Each number is 500 + 25 x the weight over the matrix's rms, rounded and kept within 0 to 999. Layers, rows and columns count from 0. Numbers have three digits each.

# layer 8 attention query, 320x320, rms 0.0594, rows 191-223, columns 240-279
517499513465533466497505466487468570480513480492526500513510457509504490535525508488513498493490455445471489519486495525
502481480485484475476482493500555491505529489455500502458498506507525488515493539484506510534511516512465490517472457472
460482494532503493489481542538512539555555493427494487462489508459504502507507531488451478521542513507482469502504526472
474490503527493463482476512546510509511554502462510510481526521461506471503466528506496466517534536481439432546476504447
495525502507483502480494503513462521534478506527517521518485515490501503468461461515511487484489493521484463509488519490
538496468486496506545507479491492479487484494517480492506478482513513536513553493495492530507485501483531562466524514536
486486497508496494528495512537527498492542502494495488485548494488518491511516530498463520507483501514486511520489502464
529547518508516496451511466473486551534496493531522531498480514518467480486479485509528470494488535525499474510491495494
520503485485516533515519472478490499503454493532464494528513493509513535493507452510517530473482487466506520483510504526
510486483496494483531497484525504463490546507486484463497551468518503512500537531484482526531484491481498539481511529496
469466508517481489504487514532530510494538535447507496479499525459500487519517518459471487497487521514490482502490499462
505529482514502522491465498468478502513466498540512567515490540480514490480474487477494464482496500495500472496464507464
507511501479521525502513488482504546536495475532495498547477492517477491502469488525533493515495496515511488515519522511
492499463514514520472480525476489518492485493491508572495462528501506475478509508502514460480482490501477492475492471472
490525499486488469503514490498492511490491499525515518544509545488504509502470426487469532438463472522471441527536440508
506511555519505522458519523466486522495502496506486524490513504495492492486464506495507459513493504548499510481478487491
515474514496546490524518512477505517482494504550498513504492482520508516484479480517540510505479458546470506522535518516
478493500498473510546526501497510471502499528505522445522522489511497533512507504497460516496513491491513526477506525505
490466504524509488546474497556510462439524526442471466441542522491511518530532526486469487527502517504487512536480493500
514501505531482490522512506522479498535514499469511487499455466490543502465486506503500493518531528509525468508461521502
493494513509483516536504515516481485484482502494494541508467488458488518486497506514526514516486494494509506471505479508
487459470490545504536447519566547470462549495364426474397544538483513512494556579455469508519541558464500527473486456464
497485478505497524497496518486500541489496480494504523514505503524503479478502514478514493511513508490479494485471478494
494497502495524480531509499520510506475519494486485494501533538510498488511517488520495481495485494504497515498494499484
469528495488443497483564484456422536522444520590590478608420449496464501471446394529537509439417456516529504534500564536
512504529532520509477455488473526511517497519497495540482515510509489471547533528529534474523514520479502515448526465502
521504450495520531509532494486481488495495501511508482517487446488502507457491545519529500475500495527505547461495510501
491518525491505487505496492510477441475501522489494482519527506507492503542494509475500503501505467477506472546489502483
498493511475514460487492497480503509515507489528516467547523474501499572482492498488505477500497535521543496501523439450
518558493461529491516499507464518537525499466533498508510467483504499494503469491500511522501516447510529526483507505500
478490502519502513473530514501524489498492504506512459513515503494525453555520546515501502460503506496509451490518519518
492499538518555505492552467566509525489554513513476504504493494500521476522489467512522502451502494555461465517490480512
529506506456476490487499489514503490507484512470496513478518480491494506558511528517520522474471521509540488501515498483
# layer 8 attention key, 320x320, rms 0.0593, rows 191-223, columns 240-279
525468482545522515510519508472528495476507514482501459505452487444535520463474454462505507502529521476483509473496482539
539508525503492507487496461484452464499482507536524511521504523479510495466487476534519493513478501505489519484493487502
491482515501507482497494496561551501494543469460462496450560522517490515519539527485491461519513509488492501472482474521
501510508503502517497493489501547513489520484488462493474510501511475516510550546463487487543515512513502495475508467487
486487502523508488518491522532518532494532486452492469495520545502481504538530547489487497502536519486505477519477488481
520498524465524497470521470464456468517437507540515521527499472513495516487467439500534485460482474512484502490501521517
505506474491499500476479533514509479524509470495462525505471512506504526498504497481510501536495498509517490489500502523
488507500494491502487496511497478521489477522531538508523489520476516468502471458533552513479503507511499500525512503492
492524512483482507489533506496450475530487478511521498525471487494503514490438485501527524502493481490524462482510544506
479514536521467506472490501495501501509501478471454502465506505527490529516507536489505476513520506502476486454496499543
487501499502529501530482501504512518492528497488442510449495504506511484522541531484495497518520496485491498516500467493
507457457507478490514509464526486429494464483478571458563494509457521517490531381499454495435491491497530486504496495482
504516483482483505486506491497495479518460518492523516540487479499503511475478459490492520511490461493535501491501520495
513502476470482507481530468524473496490496501505518515490506497484481521513502498462469514533483490454517470489480499498
484551476511509458513488509551505513509511456501512471507494542494503480523503499484513500510472505525477467514477524497
510494523501449505499504477503474520508433516544544531524527471462477516446504417548526523444494519496530526534496567456
513497493492440494469495516534513525522506508508529473502501517513500463478503496508486481498479509473527489498514513492
503474497496554492498441527522558474491557505411404501457531489528498522519575621473377527538527524490505540461498457480
502501492506511508517494502494511506496506509490494510485505510503501487498520509505478484502493483484507511487517495493
483479509445495493499502514456546481492478500469456508479500486526507528475533519485531526519496565452515504535511489483
522512482458518475481515508484487490524489487475480516505498520524510470487490485461473479526465481476501474519487507542
513505504484509515483513485498497497495492510508484487481486499508523505516483512502494487482503491507489499515501505506
514529498478424507454540484510413457543371492585621528608472523432525497451354303515580509403420425506542476534517564523
500585486458438544451538500490450491583405528585601548593479444468485505456398362541535527469491452523494504508536559527
473480475488484501513501520514513520511509496484508489491522507497484508511525506491472500519523502503494502505487500502
501503525511497529472494474487452500507512489507494505496468499476478488508465525512486484500496485472533459515485470503
484451499495516511518477516513476509472508528512483489489490545508512493490529487500477490486505525535504528506493498470
515523447497487489488483481515522498497509492526491496504514480498519508500503508495464487491493476492466531486500515530
484524477500498512509524506513494480469515497532497520582476509482515487478484499495472523507502506508501495489491513539
555488515491513472535509492490460490500514497508495486528484517501506564508502494485499503446495517541518481537514502501
529496510531497534449533497506507512489471469532503522513494483547507516452513467509486479545496489476514525521517476528
471485484489477515522493481460514548508521521513485507519518529488495519520532532493531521498518535474504495491523539511
485501512505532520509493492462520508511511487544515529517454520491507472518517487522506483486497520497452479497497515509
# layer 8 attention value, 320x320, rms 0.0464, rows 160-204, columns 240-279
454523490517502499484506470498491557526470483498493471489469464491501427513518492548531466510536527489526517508504491458
455490484482509478484529510479508521509461496495470509516543489537483484578479504511492484467453539494539476498466497507
489447532473500492501543521494509459449495479527493482466479532422516479510486494505506522523475556455534516495511562499
525499475448472501499487485462548480508484502506507535492545466451510458465525493491480528525436511520589530446548448505
462514506445545463483509463458533532529470520494482510485464511461540508471530500452503508512505471506497517566500465518
557494506496488529535500481466495420493504499497487466525510495489522539501486509488451515512508480470461499531457481476
490463490551532490507522518476465523520523501482475454490475521508493496512488515486468511500574501487457568458500479465
481491517507468484522522474514519526501535484492498519463544496560492481499501483502478513484529500520516535495477488501
535496475522498493489445493475505511491527540467440513492469502518483478471492483455521495502443490441522482463523450523
530452533485516495531539502473513445488508509509478467521507531515519491517543525555480534509445502485517479557513500494
480528532504515506497529497498523500498507532504502506485477527515441530450552513547505504511499489526496536471457464518
464507502462477516520544500523488523444508495506502470485534510508487479509510495480499441513545525520510473477474516497
460508516525487486490457495490475537476469516508496509465511494502587513507435502530483543481495533484445500525470500504
468490501467510510472513513524521522511521474509494531488524459501455497516532496515452440526479504487535497501488509467
477478533473498506510485501493512508556511462495482471498522467522490488525490492482491476433515540472482507520491477463
500461474446496469488510482478505508529478498488533493469524500486462482531514494461471516537506462501506568537507499541
442486481536493496524521502479455444495511500518498478472500527504446544514467496503505488516543498552455496468471497488
510493486485460526483470498439506467510457504528482484507518481508468518483517523538530508525508463494526518520497451494
521500516526515526518495505482470482437519481473458542508505490510487512556464494517535476475467518485492522504492517509
505541491500509493535573501518517472486514483454481503524459523467514538491526494487502477557552524511505460498508512475
491476455543473458503478508511500518499503500496502498522511525486499497544497516455520541461508509589470519464511470484
493465518542480506498492498500486517470512512521463494512498491561493502503508520481468504504507470504502521477544477525
460460499500502506525509535428469529468490456484474529533503508508436517576467517489541502498472535539479480525486520477
550484426481507470495476522497516479489494486535486483499518535512502482477493511503480466482478493512521494486543497468
523502484532527464523481497569487544510511512503532531525489489490540505535461524535472516482530483546443494532492481501
481486472489529517506524542478505502494496474514491505486539530520486520448558515479481499475485500474563475516538476495
484512492473497484466498495512506456496526452523516511475500509497456466476515505530523485517505550465517537484501477482
538497481504505555446517438518498499464529500482475469506531512512524462483500487518522491493493513500515523531472482488
494512529469474538538553515544488547472487486511519492494507492527482489520478502487442489499568486543463516491485495513
513508500497473521475494450531498478461511478496509518533492467458508574471453496454494506482502514456475497494533505523
498493561486490509502536499535468438473517511522487491521495498413479482474493513550496503489516533504496473524509500499
510478482476449452548529499481551501485504535481554463479487500499482465497484471558531543498513515539522483484498460523
495492486489499506527506543494519561521541533468504506466530523522468538491500510530511492526476459513508500504517522507
475479502535504528456495450464523503499500533481526489496500511489500493551492501496510488464459459448513484528505471529
493526492566507541499541536461497504478542519493513517519482528495543513471527520542518542513473496522452492450457501484
535503477481516512489499515481493511512510495506491508484446488488500511447495493510491530516484488534500483487520506492
475454556521517484511470497444493481521516528492491482479531514484500496521486512495485498487529494466500518470472509518
492518509511523513519538498541482553497482502490540491482466494500542467501499501529499516487489521513484482460475552478
473481495500468473504486506546498500508484521522510499485492494529475484501509498489535483531498486491535533510491524505
515481563515482501475546486515488509468490515526490512510548499519526527508479498508491471485455518495524506496513517483
458478547534541473499484488486490473481531500491497538504527524462526482544490480528522517518446491483508487499488491486
525500529498482483495516474493508536518513505531513495478530493504494464502522531483520479501482516469510539485492470492
541530496476500511506539491509482497494499476520534482502485516487507455494491500544485514503471495456506527500507497525
553487505519497462506486466502480510457532513481524444489497499511519503550481528464526523463495473491437488495498499513
497520485482529504498471538490503536519471492516525487499474502488519501448497498527471513524505499511500521461515497491
# layer 8 attention output (transposed), 320x320, rms 0.0469, rows 160-204, columns 240-279
453520489502524503491559481464514505525528501464548434495516432510445506507534513500531490495498512491467478504455487513
488484511481499483550487528462496489469499534487500498534493471500504505478516536516508447508555508507519525458495491478
470458488479479555479573474479516489491485468538452487492491516483510496479526495493496491530544520505508530498532489509
547516520482492527474448468498523498489502476485567541506541496555499472554487477492499526506481516514467494500480504492
547485479469503566461490496509480502527533447469494557477486532520497502504514450477470495520525459484434482488500569519
475505455430483495457487500512484524508487508540468521520516549502514490481502459489454515470503534490507525515485518487
410506470512470525479587477448465520507497488499471477469528508455527526498483520504522487475510564492522526496517509537
552467523494455507546463482488491492450453532476497488518475496524508505521492476501523494487525483527572544477503468485
543484533492529475506454497502494462524518466532515599493449510493470523464510557550453509459489517500503487494495472488
481521462482498514496489522501473465508470461546446521508509467460542539482514512489463505535508466504521501520528506490
542511493492486547499491481484470480458507486481574518488488523502493531509525514531510500487523539533552523488488535500
547513505470475474495486498526500511523468539469545498504489502500504523502524444499521521512508509506536520498477496484
454510494496482501504512476478468513488494505544487509507547507485551511462476490503475475489493464513482541507490477524
524503503485486479467505474533530475474467518484508453470500516492471507502496497463561439493483508522500491490532506535
476472515472442461505516536514499517525470472500488489492498447491518483508505490464460498521505518510492497476522451489
553517519529510503515487498505490461507478510453504463491466489518476513510506470515494511527554505488495506493455485479
517492460543487450508509501500523516502455521527455481466494506493515495492530481496532477498470517495545513519499486519
502465475522488551460447523527494504580505450489478558475528486510505515461508511501533512510531458504512499519517481541
476463491514520482487503526478531513518504491538530539481502466472470479514505521516502507486511494511543507460452472500
430521473479455474469500507514499460510542481518494554481517500467503492471526511479491486473525504535491501533506523541
454512478534499451536501502482481533455458501490478466500530502502500511486481527496525479478472535508520484492503504488
511491482496506502523442463494473518494452564529511449492533462477515494529435492519480529467519446533524459519489489516
486442487520531432509499463505484525485419524505475511486540480478524490496484502512505482492524497476545507501489498489
517520469483496503490498526537524475453557488481456471525509535544489543491497523523494469478469497483495525507509531507
436513472503516515503540517541444489461491491514445497545501479498464477472526574465489543501449489530471526502486528504
480509486498518475493429487539467502479555489468524507528444519558493463466531520506506473510494501533541494509517481530
484484513468511486476482498529507493540517509509576535484491494510485464490459534475493449531502484520512426501491451503
528486444414486540492570481513520488504482511480469502494446522527528498531500532562495488526489490505513553515524490544
517481513511487549509513517521463494474485509447503504491495472515459484516510453490536500505527524490530520494472530504
454501512502512520487493476487507498533546487475494498548505464520476495502494526518482507531540481509519536546461490496
479505504490557537494547505489499505533541463494500492519527470483467537505480521499479536578462528524447483502530506520
505526520504480503521514483519503482500467528489507533512512514532460497524515509484564484503524502480469538476459497508
501479477525519514487502483527470492471529546482545500507481505482478485534495514481514525461482481506502509531500523478
492487472483500460506544482472512518533533472454468515536489454468526497467515556518489500525466490514473473512456462528
509494481491522516510536532512509511471572476491532519502458513542509473514516516536484477495512534489484483456481497460
483528486499506507489483516487529508516481509514520549437475514529471493522504478475500501475498528490471507496455494481
526479522465492495501518467519494429509469537522532467538482494473558516496508528491477495520530511478530515508512557499
479505511476529502510527529514496524479464508509502505504497493450546481499534490481527519460474544485515484457517532472
534469463468494501543524496503512479543478541467496486503512516490535538521553485496555521523518505504511502481519513495
475483511495523487504491490559483503486502518568496502517536507491495512460485430514467483512457477544495491512520518525
486524516470556495512486492512503509518514509543495451520492481484558514486486518494470495540495497498497484553482537483
536476481500473503529492499493546501496491523500499536498491470494543530521496464511547531512526482488510529440508506500
446521499487473494560535521514506506463506477485479528484504459512509500509493463502438518439511479490456487496487537530
490532501486512522513498470506515459495488516493509468499483457494532490507491489501487546492481502510528489517504548537
521487479518486507490518513489510524485506511493508544468474516520492495521532518482496492487513515489473523469481470476